{
  "n_layer": 13,
  "norm_place": "pre",
  "init_std_down": 0.00655,
  "optimizer": "soap_variant",
  "beta1": 0.95,
  "weight_decay": 0.15,
  "decay_shape": "pow"
}
Each number is 128 + 32 x the weight over its row's rms, rounded and kept within 0 to 255. Layers, rows and columns count from 0. The size above them is the row's rms in percent of the matrix's.

# layer 9 MLP down (transposed), 640x224, rms 0.103, rows 157-187, columns 0-111
size [ 96 109 112 105  96 103  93  95  94  91 115  99  91  99 103 107  98  98  88  92  99 103 102  79 105  95  96 101  95 100 102]
[[ 41 178 172 148  76 144 135  65 126 168  95 158 177 136 156 149  93 145 149 121 112  41 156 117 164 111  74 116 167 114 105 123  92 145 183  97 167 127  95 140 121 138 129 118 124 117  91 127 159 176 182 140 156 118 174 129  97 147  51 153 125 110 160 146 125 178 127 171 137 154  74 119 115 124 120  89  91 152  87 132 164 128 129 117 136 188  47 147  98 152  97 127 137 144 128 151 108 184 147 130 134  92 149 124 138  90 120 120  72 209 137  92]
 [160  94 161 158 146 168 131  68 113 112 150 177  89  74  67 122 182 151 147 125  98  88 155 162 144 183 149 117 110 101 131  58  90 142 106  95 148 120  93  79  64 156 101 132 139 106 155 157 125 141 109  95 255 122 104 143  84 106 105 149 129 128  94 151 173 118 133 129 143 123 170 128 123 117 155 166 125 161 122  81 126 113  91  70 185  90 134 127 102 109 122 119  93 114 172 144 147 104 120 122 117  82  67 197 134 169 155 149 154 119 183 133]
 [116 175  73 164 129 139  99 123 100 126 123 174 105 160 129 135 173 180 149 181 100  77 145  93  96 143 118 151  91 115 191 154 163 140 150  73 126 111 152 120 151 181 157  97  99 148  95 140 139 144 128 133 114 126 110 116 186 127 200 108  92 103 136  85 147 178 116 147 152 122 120 109 181 153  67 135 150 109 137 100  74 115 156  42 171 127 152 144 144 104 167 108 154 138 153 100  73  87 109 170 154 148 148 182 114 147 155 123 152 131 130  76]
 [126 111 102 110 144 141 169 128  82  77 117 148 192 164 167 127 111 151 136 145  74 153  97 138  82 135  81 140 148 156  94 103 103 192 118 139 119 149 151 109 162  90 124 174 125 123  74 129 143 178 154 114 146 100  88 111  70 164 162  62 133 102 153 126 153 153 167  94 169 113 131  79 161  62 130 145 141  67 146 112 121 132 180 120 123 154 143 165 149  34 225 141 116  32 157 144 126 169 131 181  94 139 130 152 244 158  92 112 159 102 121 110]
 [162  85  96 170 157 143 138 119 129 152 157 171 143 112  54 119 103 137 137 176  92 119 113  95 165 111 107 106 169 181 147  60 109 188 143 148 177 133 116  91 101  60 125 134  87 146  43 174 136 169 127 164 126 191 145 179  64  92  93 161 125 130 132 143 129 188 109 129 111  81  87 116 123  95 169 162 116 118 165 130 158 109 152 104 159 196 119  94 125 147 125  92  91 112 113  96  61 148 139 136 130 112 116  99 174 162 190 125 100 143 155 113]
 [125 169 103  85 150 109 116 146 178  74 144 128 158 101 139 141 172  97 124 155 134 123 133 118 130 143  96 124  65 113 129 183 161  82  93 155 147 142 112 135 120 132 136 111 101 123 166  57 151 132 124  97 160 123 134 192 135 151 131 136 111  79 104 150  95  79 173 128 140 150  68 102 152 125 167 157  52 100  42 184 159 184  68 112 125 157  83  89  92 117  81 146 116  96 117  31 183 119 162 165 154 118 155 150  48 122 104 116 144 162 181 110]
 [148 160 164 134 164  97 126 106 130 121  87 193 140 152 114  98  83 184 141 144 101 105 141  99  85 175  82  54 150 211 125 126 136 113 152 161 128 128 168 116 107 182 127 154 131 150 149 168 122 119 190 175 131 135 119 126 126  89 184 155 157 146 158 163 107 158 118 219 110  69 142 119 115 155 128 141  79 113 109 140 124 101 154 103 119 130 108 121  96 177  95 167 180 108 151 121 112  91 143 138 182 131  67 105 141 131  88 159 154  54 139  92]
 [134 151 111  76 170 104 107  80 118 163  74  81  79 147 141 168  98 112 146 124 176  80 133 128 135 143  71 151 132 160 127 135 155 115  74 143 150  76 162 109 123 105 112 135  97 138 113 152 120 124 142 139 132 127 101 146  67 157 171 119 117 133 121 114 122 113 135 103  74 152 134 155  76 104 114 100 126 112 117 118  74 100  67 168 166 149 116 113 109 115 153 128 160 103 128 139  96 117  81 142 173  98 153 158 131 206 120 169 190 154  93  51]
 [119 116 113  96 134 132 107 123 136 165 175  97 143  71 121 123 159 150 100 173 109 126 179 131 177 167 164 157 148 151  89 177 118 138 149 144 154 183  98 162 137 161 139 106 145 117 133 128 128 139 140 141 114 107 172 190 159 138 186 181 135 108 172 128  79 111 154 138 181 149 102 142 108  66 155 160  93 131 154 130 120 158 133 135 107 134 100 134  91 150 121 125 138 140 123  58  76 150 136 139 107 131 133 129 149 106 201 154 151  79  92 137]
 [117  87 148 119 143 134  58 106  86 149 128 148 138 178 147 140 132 187 131 183  90 181  85 187 156 141  51 138 158 134 144 192 141 126 136 173 140 132 132 166 120 173 106  94 183 174 138 128 138 180 144 184 172  89 210 113  56 127 121 100 146 161 130 104 109 143 159 137 145 136  93 128  95 177 100 119  99 151  90 112 136 123 179 167 130 144 141  87 150 158  77  96 146 127 158 135 144 150 104 121 169 147  88 145 131 118 141 131 112 142  91 125]
 [108 136 185 113 131 137 118 150 124 163 119 126 140 126 103  77 141 127 149 165  81 181 148 120 159  85 202 107 137 136 158  12 137 117  90 229 155 134 154 156 187 171 100 118 153  97 162 113 135 144 114 154  91 125 142 136 203 125 141 139 122  83 140 120 136 182 140 103  84 124  61 184 136 169  78 105 150  77 110 107  94 105 137  81 152 106 118 119 129  96 164 105 144 157 203 168 201 126 116 136 123  89 113 135 164 103 104 129 129 152 147 123]
 [144 163 156 126  79 149 143 127 106 157 135 131 105  94 114  98 106  80 140  83 119 165 160 162 125 105 164 167 129 137 101  81 126 135  68 118 153 172 116  47 110  91 230 157 179  68  86 138  92 104 155 106 147 139 102 123 147 151 108 119 131 150 141 129 186 134 156 134 117  93  97 136  90 103 106 150 115 147 139 184 132 107 147 119  88 142 131 138 101  62 125  89 112 208 188 122 123 124 136  57  51  98 179 151 148 175 120 106 118  57 144 122]
 [153 103  89 123  77 125 135 132  86  83 144 167 166  86 164 147 199 138 115 117  80 179 140  29 166 126 142 184 104 131 142  87 114 149 155 105 168 118  64  94 137 168 116 106 204 143 146 124  99 168 111 122 149 120  79 111 172 192  84 138 139 125 132 126  80 138 204 133  89 109  95 126 101  73 143 137  96 124 121 174 137 149 140 103 148 133 122  83 109 121 121 110 184 145 136 121 125 159 140 118 125 209  69 137 124 152 185 124 163 155 148 142]
 [139 106 140 104  96 139 119 150 197  90 150 125 126 146  82 109 176 114 128  66 153  95 123  78 207  95 106 121 151 142 108 139 162  96 116 190 133 138 209 132 180 205 121 146 127 169 145 111 132  52 178 157 123  86 171 152  74  76 138 137 182 151 131 123 105  80 113  95 107 159 120 170 118 109 135 103 136 118 109 136 141 171 127 106 156 115 103 129 128 117 125 108 139 199  96 151 105 163 128 155 105 168  80 140 114 123  61 176 149 168 111 155]
 [166 118  90 130 160 129 171  83  91 106 164 129 172 128 128 128 145 167  50 155 172 117  79 121 175 157 127 113 145 166 121 148 140 135 184  99 149 155 134 180 132 129 121  81 134 142 147 170 116  79  57 116 117 144 125 107 131  99 143 171 111 107 175 123 169 137 116 102 158 124 152 117 157  75 105 141 151 184 201 104 101 132 181 111 154  22  82 130  99  77 106  76 206 157 149 167 101 117 148 186 114 129  94 159 125 101 129 158 124  81 113 102]
 [ 99 134 128 103 185 103 131 176 114 175  80 123 146 156 125 134  86 108  75  98 144 136 141 132 136 135 124 144 170 120 120  90 181 157 118 106 167  94 142 164 117 144 105  55 172 141 143 131 105 153 136 155 157 133 108 156 161 112 132 139 126 140 124 118 131  76  77  84 139 167 128 164  98 124 132  81 157 117 154 201 129 109 126 151  80 105 114 200 114 161 150 152  97 111 142 139 161 136 175 115 143  70 120 136 142 160  86  85 127 162 122 116]
 [202 149 211 137 182 125 126 103 123 144 114 145 110 123 159 146 173 136 138 142  87  92 173 169  92 173 122 125  98 138 131 114 140 144  96 133  86 175 115 126 141 107 162 112 165 119 116 128 139 161 128 155 120 166 188 130 123 102  90 127 103 155  85 150 126 154 130 132 131 142 140 154  69 171 130  70 117 110  89 151 171 153 107 128 118  87 102  71  82 100  89 122 156 149 149 107 181 129  81 189 130 173 179 112 125 143 124 118 165 153 154  84]
 [121 160 124 176 147 123 107  63  96 171 148 134 126 101  97  90 135 142 118 149  85 191  90  58 120 116 128 132  49 164 130 111  75 136 132 153 127 149 112 118 116 176 156 151 117 151 189 153 136 133 162 126  76 132 185 136 140  81  99 129  33 138 108 126 156 116  78 136 141 171 136 140 153 180  91 160 108  54 104 132 142  97  96 104 151  84 138 108  62 102 146  66 186 151 132 163 183 162 173 161  82 124 198 115 108 103 132 159 128  94 134 161]
 [ 93 114 146 148 168 113 153  90 149 169 107 127  96 148 113  90 122 114 137 120 173  69 116 165 197 102 166 138 145 122 164 117 102 110 169 157 133 128  96 171 108 151 137 107 160 133 155 103  80  92 105 155 131  72 144 168  82  81  76 131 108 109 181  94 142 191  74 142 141 144 148 109  67 124 142 163  49 168  99 103 121 141 145 103 191 181 118 113 103 112 147 165 109  77 155 151  73 131 122 106  96  90 136 137 172 133  98 104 123 139 100 145]
 [123 124 146 145 163  75 145 184 178 116 111 113 133  59 102 118 115  86 136 134 133 187 135  58 200 103 171 105 144  88 178  56 110 111 116  89 135 101 182 174 109  88 177 124 124 163 120 106 171 108 116  65 172 181 153 127 136 173 106 134 130 107 145 127  32 109 164  93  96 200 166 155  74 185 118 124 158 187 115 129 117 102 135 109 125 164 139 158 127 152 113 133 150 122 171 104 110 122  80  96 172 150 142 158 158  67  96 119 152 111  75 148]
 [141  86 103 196 114 106 161 109  84  85 140 152 136  53 105 150 115  86 127  96 107 143 110 132  77 175 141 114 197  89 105  53 157 110  99 150 123 156 118 151 180 143 144 189 113 197 134 149 106 138 143 144 102 150 174  93 127 155  97  77 159 133 127  83  89 193 109 131 159 136  97 152  80 115 132 107  65 116 137 134 163 181 109 116 171 156 178  76 167 117  68 156 126 146 125 100 228 155 141  95 149 124  92 118 143  97  88 102 140 107 115 110]
 [115  94 151  97 108  96 150 128 144 122 169 137 133 107 127  61 120 125  93  62 190 147 135 109 149 121 171 170 180 125 161 125 157 103  98 122 115  66 103 106 135 150 128 174 161 144 174  69 108 138 151  55 107 146 106 125 120 101 138 117  94 112 145 154 158 142 111 177 111 186  96 128 140 112 108 152 122 137 118 177  69  71 145 129  85 115 181 109 100 150  83  96 118 128 111 123 139 124 125 125  96 171 132 146 125 177 139  61 144 127  59 168]
 [113 145 118  93 102 174 132 143 150 112 123  39 168 113 173 190 152  82 111 119  91 165 110  62 176 132 120  77 154 172 122 118 199 117  48 172 122 116 102 136 161 124 121 102 117 132 105  81  75 120 133 138 144 148 156 144 117 129 140  59 142 172  96 122 146 135  82 118 150 146  93 133 133 161 106  86 151 132  99 126 103 140  92 137 125 127 129 152 129 111 137 160 140 137 177 106 133  62 118 105 155 130 109  86 112 173 181  99 174 101  76 116]
 [139 184 160 136 150 201  90 210 130 208 131  95  85 126 111 172 203  91 129 146  89 157 146  65 123 150 120 144 102 150 135 100  75 140 111 157  96 112 101 141  66 134  96 108 163  85 108 147 162 169 109 146  69 117 222 146 150  95 144 110 170 121 136  86 126 177 184  92 123 100 118 105 197 170 155 139  63 182  91 116 160 122 148 108 164 101 162 153 110 132 163 154 135  58  76 134 134 162 127 147  96 107 127 103 173 130  96 108  89 112 145 105]
 [124 203  87  76 140 132 116 138  70 112  94 133 153  96 111 104 161 172 118 170 104 125  78  71 168  84 100 145  69 136 112 172 117 118 155 147 134 178 119 170 123 132 140  75 133 184  66 119 128 135 154 171  95  97 120  92 144 186 114 131 142 155 183 178 163 144  86 144  99  66 186 206 109  40 114 124  35 121 114 167 117 138 132 123 172  94 168 162 174 123 178 112 102 141 114 162 161  96  97 161 116  90 128  99  71 138 183 101 163  99 118 155]
 [116 136 119  93 149 119  85  76 131 122 128 136 136 115 121 111  86 125  87 126  62  85 153 140 146  36 128 127 164 132 122  82 109 130 134 192 117 113  90  53 163  88 127 122 108  96  56 148 149 158 108 130 140 137 186 101  98 134 125 148 141 190 153 114 196 154 135  86 116 152  89 163 172 128 144 166 126 133 110 107 126  73 161 150 193 111 102  97 127 129  74 104 129  86 138  98 131 122 111 188  99 170 144 187 121 158 131 114 144 140 155 113]
 [ 88 124 106 177 139 121 176  87 149 100 156 101  71 147 143 123 141 113 121 105 120  60 140 138 112 146 110 110 109 117  93 131 170 217  87 138 141 142 138 106 109 132 158 109 167 106 155  79 111 177  85  68  66  73 144 133 108 127 122 109 121 142  88 127 174 182 149  90  99 117 145  84 130  96 122  74 129 123  68  83 135 140 108 141  84 147 125  96 147 231 144 176  65 133 111 153 152 137 202 113 112 149 101 147 142 132 153 193 146 152 139 115]
 [180 148  69 101 108 116 104 103  97 117 134 159 146  85 107 120  90 149 138  89 161 102 144  47  96  65 110  78 109 149 166 141 127 134 122 119 149 119 190 155 116 138 182 148 132 112 164 189 121 112 108 142 134 132 125 125 138 143 113 123  50 156 161 154 178 163  78 149 145 167 137 176 187 216 137  50 106 159 149 136 124 105 144 153 116  95 148  91 160  96 155 143  72 122 129 124 115 112  89 137 145 105 205 168 126 119 108 143 106 122 139 149]
 [183 191 160 112 183  82 163 134 108 119 149 108 140 129 169 114  78 136 112 158  89 167 104 168 162 151 119 136 220 130 177 137 132 125 122 100 210  84 173 173  94 102 119 121  80 179 127 102 142 128 147 151 107 128 162 119 171 159  93 159 173 138  93 146 145 150 140  60 101 146 102 144  78 109  96 141 124 109 113 139 200 175 113 164 165 181 160 127  57 139 108 169 118 139 147 122 185 150 127 161 102 168 141 102 102  55  98  89  70 117 189 112]
 [176 136 144 141 116 165 147 105  93  97 106 165  93 120 117 132 105 173 135 200 115 115 140 135 167  99 104 198  88 127  98 121 164 105 129 166 121 144 161  58 142 136 111 153 178 142 131 184 126 134 113 119 154 129 169 112 105 130 166  69 197 101 124 135 116 133 210 131 145 164 184 137 121 188 149 134  50 157 141 131 176 122 139 129 172  99  90 162 100 118  94 136 167 105  91 151 159  95 143 115 134 105 138 102 114 191 103 147 199 119 129 128]
 [168 112  84 178 164  94 141 105 106 104 156 160 126 127  97  87  98 152 145 111  91 120 161  94 169  83 104 145 141 138 121 110  79 164 185 144 161 138 130  86 131 118  90 121 175 118 157 141 116 202 115 181 141 165 190  64  97 107 112 171 133 141 139 161 154 177  82 146 161 102  91 151 106 104  79 148  74 203 115 131 138 169 164 166 141 187 143 103  72 117 135 100  79 131  98 193 145 106 159 135  95 180 208 167 144 206  91  97 155 115  94 123]]
# layer 9 MLP up, 640x224, rms 0.0994, rows 158-188, columns 0-111
size [103 104 105  97 102  93  96  98 100 101 100  92 104 101 104 101 105  98  89 107 104 102  94 108  95 106  99  91  98  98  88]
[[ 92 112  92 139 143 134 103 179 153 124 157 131 103 178  70 176 107 133  94 110 180 138 144 145 148 152 186 151 151 144 112 102 112 143 118 120  91 103 133  78  81  86 136 182 184 179  58 169 153 119 157 156 136 120 165 138 112 156 142  87 113 213 157 104 103 186 153 160 110  83 119 179 134  96 158 205 141  60  90 168 137 164 123 138  93  52  87 141 122 119 157  87 117 151 104 114 188 152 137  74 125 155  75  85 147 127 133 137 146  99 106 166]
 [142 129 135  86 105 136 124 169 153 121  87 117 172 156 155 135 182 164 103 117 112  57 143 134  99 207  96 158 128 125  75 104  88 103 153 141 129 106 124  79 192 172 168 132 211  82 107  88 167 158  98  85 108 207 151 118  71 146 137 112 133 108 104 146 170 104 110 153 155  90 182 125 173 121 140 108 146 119 143  97 115 196 132 106 136 106 127 162  99 154 136 131 129  63 119 133 164 160 155 146 100 138 137 157  89 103 126 133 103 116 125 123]
 [ 77 175 153  84 118 153  97  85 116  83  53  88  93  32 169 108  43 116 115  89  94  72 174 145 153 125  96 172 143 133 120 119 145 130  89 169 116 131 181 131 111 104 169 114 221 148 174 130 142 119 175 158 107 121 136  82 103  87 127  81 149 132 127 108 102 118 157 114 144  76 115 176 146 110 120  89 129 210 140 107 137 171 107 197 108 169  98  82  84  97 166 143  54 127 126 180 174 150 180 151 116 151  84 105  78 134 127 159 118 172 122 154]
 [113 159 127  86 102 164 100 148 101 133 138 153 141 131 132 179 137 168 124  97 152  59  99 168  92 117 128 173 121  98 111 135 120 166 137 126 132 122 198  79 107  66 115 113 183 135 176 149 161 151 141 150 122 110 129 163 147 103 189 135  89  94 116 127 123 156  80 125 126 156 159 125  99 158 132 158 133  71   6 175 108 118  69 141  98  68  57 112  75 112 116 125 160 101 116  81 141  90 137 147  98 133 114 132 123  91 105 169  79 118 107 138]
 [151 152 110 131 180 168 115 122  96  86 120  73 165 181 138 113 188 142 122  76  85  90 138 106 121 157  96 184 155 141 169 146 121 121  98 133 126 151 106  44 135 188 109  89 137 176 126  66 158  69 154 122 118 114 181 128 123 125 123  73 142 138 163 154 130  95 131  87 149 133 158 100 117 164 150 158 147 103 147 130 123 162 124 131 163 144 131 166  96 122 130  72 126 128 171 132 171 125 136  83 166 150 116 164 153 140  75 104 100 239 125 132]
 [122 142 141 109 127 149 155  80 137 111 130 139 105 182 198 120 113  82 142  91 166 144  84 129 148  77 108 115 135 129 136 103 114 129 101 179 177 134 202 113  86  71 108 136 108 107 162 166 134 168 175 143 152 154 102 208  93 139 115  90  71 163  80 136 113 132 149 133 166 137  63  44 139  96 176  96 164 126 170  56 106 141 147 127 160 142 173 113 140 108 169 108  79 114  83 137 113 113 104 160 117 154 131 170 121 122  69 148 129 134 142 122]
 [ 80 128 145 107 147 145 146 148 144 127 128 129 139 165  87  93 135 112 154 145 126 156 173 133 140  41 160 169 156 161 164 122 133 141 102 133  86 195 108  99  90 137 128 134 180  65 133 156 111 125 122 114 200 172 145 140 149  81 100 161  91 113 121 117 200 145 143 135 156 188 128 102 138 154 151 139 128  64 107 135 171 107 147 117  76 126 149 132 133 158  88 152 130 131 138 104 103 114  99 106 153 185  75 153  53  69 142 148 157 160  91 102]
 [146  78 172  92 149 127 175 130  98 139 125 154 109 113 175 114  68 146 183 125 113 124 152 111  61 156 114 101  76 127 173 104 126 129 106 134 145 172 106 123  43 148 134 134 112 102 214  85 127 133 112 118 117 103 133 117  89 125  95 151 110 159  37 106  89 133 131 102 106 159 149  95  98 147 158 149 102 110 127 147 112  89 139  78 135 107 105 112  91 138 112 148 134 180  79 110 145 161 162 104 132 128 100  82  69 136 128 125 127 132 122 128]
 [141 143 136 144 109  89 193 115 140  69 141 139 140 166  91 107 120 190  90 177 163 100 127 102  98 175 125  45 131  97 152 106 198 180 131  84 139 106  79  94 130  90 162  77 119 168 107  90 115  80 159 167 128 133 126 122 159 141 131 141 156 139 116 151 110 139 114 188 133 115 181 104 118 137 170 114  87 158 118 134 202 188 175 160 152  92 150 101 128 124  79 109 126 177 111 115 106 136 183 101 142 147 201 144 139  99 130 175 125 121 107  83]
 [128  92 155 180 129 150 130 119 162 122 112 113 127  96  89 139  69 126 139 112  75 114 171 120 174 134 180 108 149 109 160 129 157 165 146 149 125 115 175  81 152 168  82 139 177  85 140 127 107  89 126 159 112 112 148 188 154 176 104 168  65  77  84  87 147 108 133  93 186 100 138 181 139 166  78 145 169 107  92 170 121 133 110 128 123 146 153 146  78 121  94 113 130 139 105 140 139  70 135 109  73  78 179 154 112  92 126 170 124 132 169 152]
 [139 155 165 155  86 110 148  94 107 125 145  93  94 164 184  95 139 113 144 141 205 124 153  62  96 143 134 123 130 100 119 155 179 148  67 131 114 164 168 170 151 174 118 181  60 153 120 130 120 160  84 154 116 137 161 136 139 145 113 129 104 106 103 105 140 125 162  91 148 156 134 172 134 109 137  77  99 157  99 189 152 151  68 162 183  76 152  83 136 109 151 139 129  83 191 112 121 118 126 150 120 134 122 155 112 193  97 136  92  99 150  17]
 [148 148 116 108 119  89 102 138 196 112 100 146  90 136 132 126 121  70 123 107 122 128 167 130 142 155 148 131 137 142 148 142 150 114 205 140  89 104  68  96 103  83 140 101 122 154 144 131 115 121  74 198 128 122  81  68  75 103  97 152 121 131  69 121  59 105 130 144 120 135 150 145 207 176 112 124 137 126 177 129 107 129 119  97 150 121  64 115 114 132 129  98  42 144 187 182 157 160 142 155 196 154 157 118 134 122 148 149 167 141 124  91]
 [ 48 103 142 110  86 163 165 160 190 152  53 113 143 158 129 167 155  70 123  96 130 155 117 150  74  91 113 133 128  92  94  90 135 131 164 152 123 142 155 154 112 131  76 162 126 117 183 100  88 170 110  75 105 168 114 112 159 122  82 119 175 102 137 133 101 199 111 166 120 115 124 152 107  96 119  61 128 137  83 155 130 152 142 141 202 143  85 101 182 184 165 151 180  65  67 112 149 102 122 171 122 168 114 116 142 145 108 145 134 108 131 109]
 [118 124 155 160 122 100 127 141 138 125 129  92 113 130 116 132 167 114 135 108 194 178 141 124 138  97 174 124 134 106 129 146  77 121 109 121 149 190 162 133 154 172 115 127 176 140  94 124 178 171 143 148 139 113 175 136 128 112 163 164 152 136 177 113 143 166 186 149 157 126 143 130 156 171 147 146  90 138 154 137 105 191 142 166 169 136 130  75 169  87 140  75 101  83 109 189 168 160 130 143 110 110 158 144 120 107  82 166 129 189 141 101]
 [158 104  83  90  82 132 175 142  94 118 120 106 119 129 139 124 154 150  83 117 140 103 138 197 142 174 156 168 129 145 155 150 137 161 144 143 117 115 181 136 111 171 115 165 118  95 129 139 183 116 115 127 107  97 154 119 137  64 107 158 121  96 120 148 142 140 174 186 132 105 165 155  91 155 133 154 122 112 163 134  60 144 130 127 212 123 112  83 118  88 156 140  95 162 181 138 158  72 107 145 109  96 134 133 191 135 103 112  46  77 127 162]
 [111 162  65 116 126  87 131  73 113 140 170 149 140 123  73 127 105 168 117 104 189 137  64 106 189 134  82 140  93 130  78 108 191 146 121 125 156 141 100 175 100  97 141 115 161 157 152 153 154  24 140 141  68 115 186 133  76 160 151 101 106  87 112 158 114  71 156  99 182 131  91 124 158 105 114 142 162 100 124 135 217 132 141 103 101 102  94 108  71 125 110 113 161 121 124 124 106 138 105 120 148 159  65 125 137  95  96  97 139 158 152 174]
 [124 141  99 148 225 151 143 146 121 143 174 141 117 124  99 158 177 165 164 156 143 152  86 158 125 134 176  43  99 103 125  98 128 100 176  98 107  83  81 127 119 106  90 119 121 167 142 144 165 148 142 145 181 115 177 109 117 105  88 127 102 125 148 150  51 144 128 153  26 134  99 125  84 107 153 138 160  92 108  92  98 158  91 125 127 134 109  95 136  97  92 138 146  87 161 162  86  96 150 156 125 136 144 100  99  67 176 136  88  60 116 147]
 [155 100 139 112  96 133 110 171 119 107 188 103 135 103 196 150 167 102 120 130  95 102 121 138 143 116 162 125 115 180 112 163 140 184 113 113 118 141 147 135 146 181 128 142 141 166 146 151 149 138 174 135 119 114 173 104 120  56 106   8 116 128 123 138 144 130 152 111  90 146 117 159 102 154 164 105 170  78 125 148 122 108 200 116 123  80 167  83 128 118 137  98 155 147  86 143 122 105 104 107 193  52 128 149 104 102  95 121 150  99  87  76]
 [ 86 101 173 136 147 147 151 102 139 120 146 160 150 102 130 120 125 121 161 127 101 129 113 100 107 138 119 152 131 138 115 137 137 185 111  70 126 120 182 115 133 120 126 128  69  99 142 140 123 100 168 201 124 105 173  47 119 140 104  96 124 132  92 187 179 133 143 208 181 100 178 130 157  78 140 102 158  91  93  75  96 118  80 177 103 129 127 118 115 161 155 154 148 117 161 168 110 167 109 130 166 180  90  77 105 199 139 217 151 130 165 108]
 [143 101 122 102 112 212 183 156 153 104 147 118 144 102 182  91 154  83 168 118 133 103 143 184 123  60 128 156 124 109 173  74 120 112 122 129 160 135 105 111 147 107  93 134 121 137 166 103 146 146 141 137 129  52  98  93 145 135 128 179 135 131 107 158 173 153  77 146 152 101 177 126 144 138 143  83 119 135 107 141 169 151 100 169 141  63 106  95 106 110 127 172 151  80 113 100  87  77 152 209 144 129 135 139 142 167 142 140 122 134 122  89]
 [129 117 104 134 177 150 138 108 122 115 151 102  94 107 151 162 115 120 172 118  74 101 173  96 134 141 124 152 136 136  81 115 107  66 140 165 168 193 151 144 124  93 138  73 151  83 139 169  92 143 135 162 180 168 150 126 102 121 150 144 109 101 168 150 134 153 163 164 177 112 143 118 135 112 115 112 151 100 110  87 129 225 120 115 128 179 140 152 150 110 122 154  77 187 109 152 115 115 159 100 178 125 108 142 103  90 164  90 137 136  79 151]
 [104 139 112 172 126 146 123 111 131  88  88 112 116 160 164 108 126 100 110 133 147  98 118 117 145 130 129 125 157  88  94 147 145 116 148 111 110 150 110 144 112 103  25 145 115 147 168 132 177 143 129 151 126  79 119 157 102 165 143 162 107  93  90  88 130  53  88 117  91 129 167 143  86 129 115  88 105  88 178 163  95 111  89 125  69 179 140 166 116 164 104 147 156 173  59 149 122 105 121 132 126 175 145 129 150 117  64 117 177 222 146 137]
 [128  88 120 141 132 154 161 154 174 102 138 154 146 147 144  79 173 160 142 144 133  97 134 164 163 104 137 157 164 156  77  69 143 133 102 208 153  99 149 146 127 127 170 157 141 127 134 127  50 113 169 189 151 161 192 112 115 127 125 130 119  94  94 193 117 138 121 165 110 134 117 101 126  95 127 128 129 114 163 113 131  92 181 172  98 106  89 115 134 110  64 109  38 152 172 122 120 111 105 121 123 144 156 124 128 110 130 148 151 107 131  96]
 [119  88 136  99 117 150  90 172 148  96 100  94 132 102 132 146 169  68 134 102 109 148 130 117  89 164 149 152 118 149 167  85 101 143 115  95 107 154 153 135 147 108 110 102 103 125  58  99 176  87 101 128 111 117 113  88 125 126 128 126  73 162 102 106 142 160 115 107 168 146 232 118 140  62 145 137 160 149 146 173  99  86 132 145 157 147 159 159 138  98 147 177 125 164 126 101 251 168 141 184 117  86 157  96  81 146 115 151 140 137 162 129]
 [163 131 148 143  93 102 168 173  58 143 100 117  96 135 144 172 151  92  41 121  94 126 127 125 142 103  83  72 157 136  99 108 178 121 125 166 113 113  99  95  70 136  35 157 158 134 134 130 125 126  93 150 144 101 105  95 137 122 118 170 129  90  86 120 101 139 100 198 112 175 122 117 109 142 103 115 172 157 176 127 130 124  92  94  30 105 140 120 147 135 139  83 176 178 136 107 201 141 121 132 153  94  89 111 117  89 126 184 159  90  91  90]
 [176 122 164 109  96 120 135 154 123 116 144 164 154 181 163 127 148 145  92  98 125 126 162 137  80 104 206  71  99  97 155 130 160 126 114 103 123 171 121 101 133 155 112 138 147 169 104  93  93 178 103 141 151 112 136 111  75 142 132 123 102 189 132  85 112  71 160 127  90 167  86  76 128 120 161 127 145 147 140 110 166 150 124 116 104 146 105 114 166 122 109 147 130  69 161 125 158 139  89 122 121 113 119 149 136  92  93  64 138 113 148  58]
 [137 142 196 103 154  91 135 128 101 119 123 145 106 141 181 149 110 187  89 124 144 155 123 128 107  86 120 139 135 101  83 157 120 183 123 120 170  94 135 158 167  87 134 114 131 141 183 102 118 127 150 109 160 134 134 154 103 169  90 129 125 126 141 160 147 187 151 162  89 121 119 153 102 132 155 183 184  64 180  95 110 143 135 154 129 165 191 117 110 153 176 187  85 156 138  84 159 154 128 136 122 134 120  99 116 108 101  41 115 161 111 118]
 [126 117 139 107 109 132 124 144 180 187 168 156 114 172  81 156 112 195 175 136 143 105 113 127 148 119  73 106 127 123 137 151 129 138 128 157  95 146 119 129  86 121 136 149  94 144 128  57 131  97 108  82 116 133 111 135 165  95 154 172 109  81 182 122 164 185  99 206 184 133 151 129  86 147 101 121  84 138 140 157 100 130 163 167 104  56 149 183 103 137 113 132  99  74  80 152 117 112 130  84 141  91 155 155 138  91  85 127 146 150 103 124]
 [115  61 113 121 115 111  96 155 151 111  92 130 198 141 149 138  69 150  81 122 117 141 111 171 111 110 136 130  72 190 120 120  90  71 111 145 126 165  91 132 131  65 135 143  71 124  78  69  99 156 131 142 119 111 130 158 184 117 135 172 111 111 160 138 112  53 118 153 100  98  90 129 135 112 104 152 134 165  85 102 126  92 126 135 114  94 124  48 100 145  86 195 102 168 105 173  81 135 184 164 118 123 131  80 111  75 143 179 107 134 119 119]
 [ 44 153 156 107 117 160 102 126  78 151 126 119 144 124 106  67  98 115  80  91 171  98  94 125 118  65  80 119 141 171 130 147 162 131 148 143  24  93 170 121 115 168 138 133 124 159 115 167 135 109 157 183 127 124 141 111 183 108 180 123 154 119 182 146 131 108 108 140  99 127 121 133 100 101 134 143 203 140 134 146 158 144  83  58 115 107 114 143  96 141  91  71 171 123 141  77 110 162 126 131 181 160 169 159  96 116 130 174  87 107 131 158]
 [127 124  79 122  95 135 134 174 115 118 108 104 158 104 116 156 166  78 137  88 118 169 168 110 136 120 102 148 103 128 145 173 104 127 125 140 116 143  91 158  91  94 120  88 170 153  46 116 114 168  94 139 135 210 151  66 136  90 137 128 159 106 150 172  98 150 186 205 118 202 111  98 119 108 122 127 156 108 116 111 195 127 118 140  65 120 150 147 119 108 101  82 127  86 110 139 103 117 135 140 118 183 154 153 118 123  95 139 123  59 108 152]]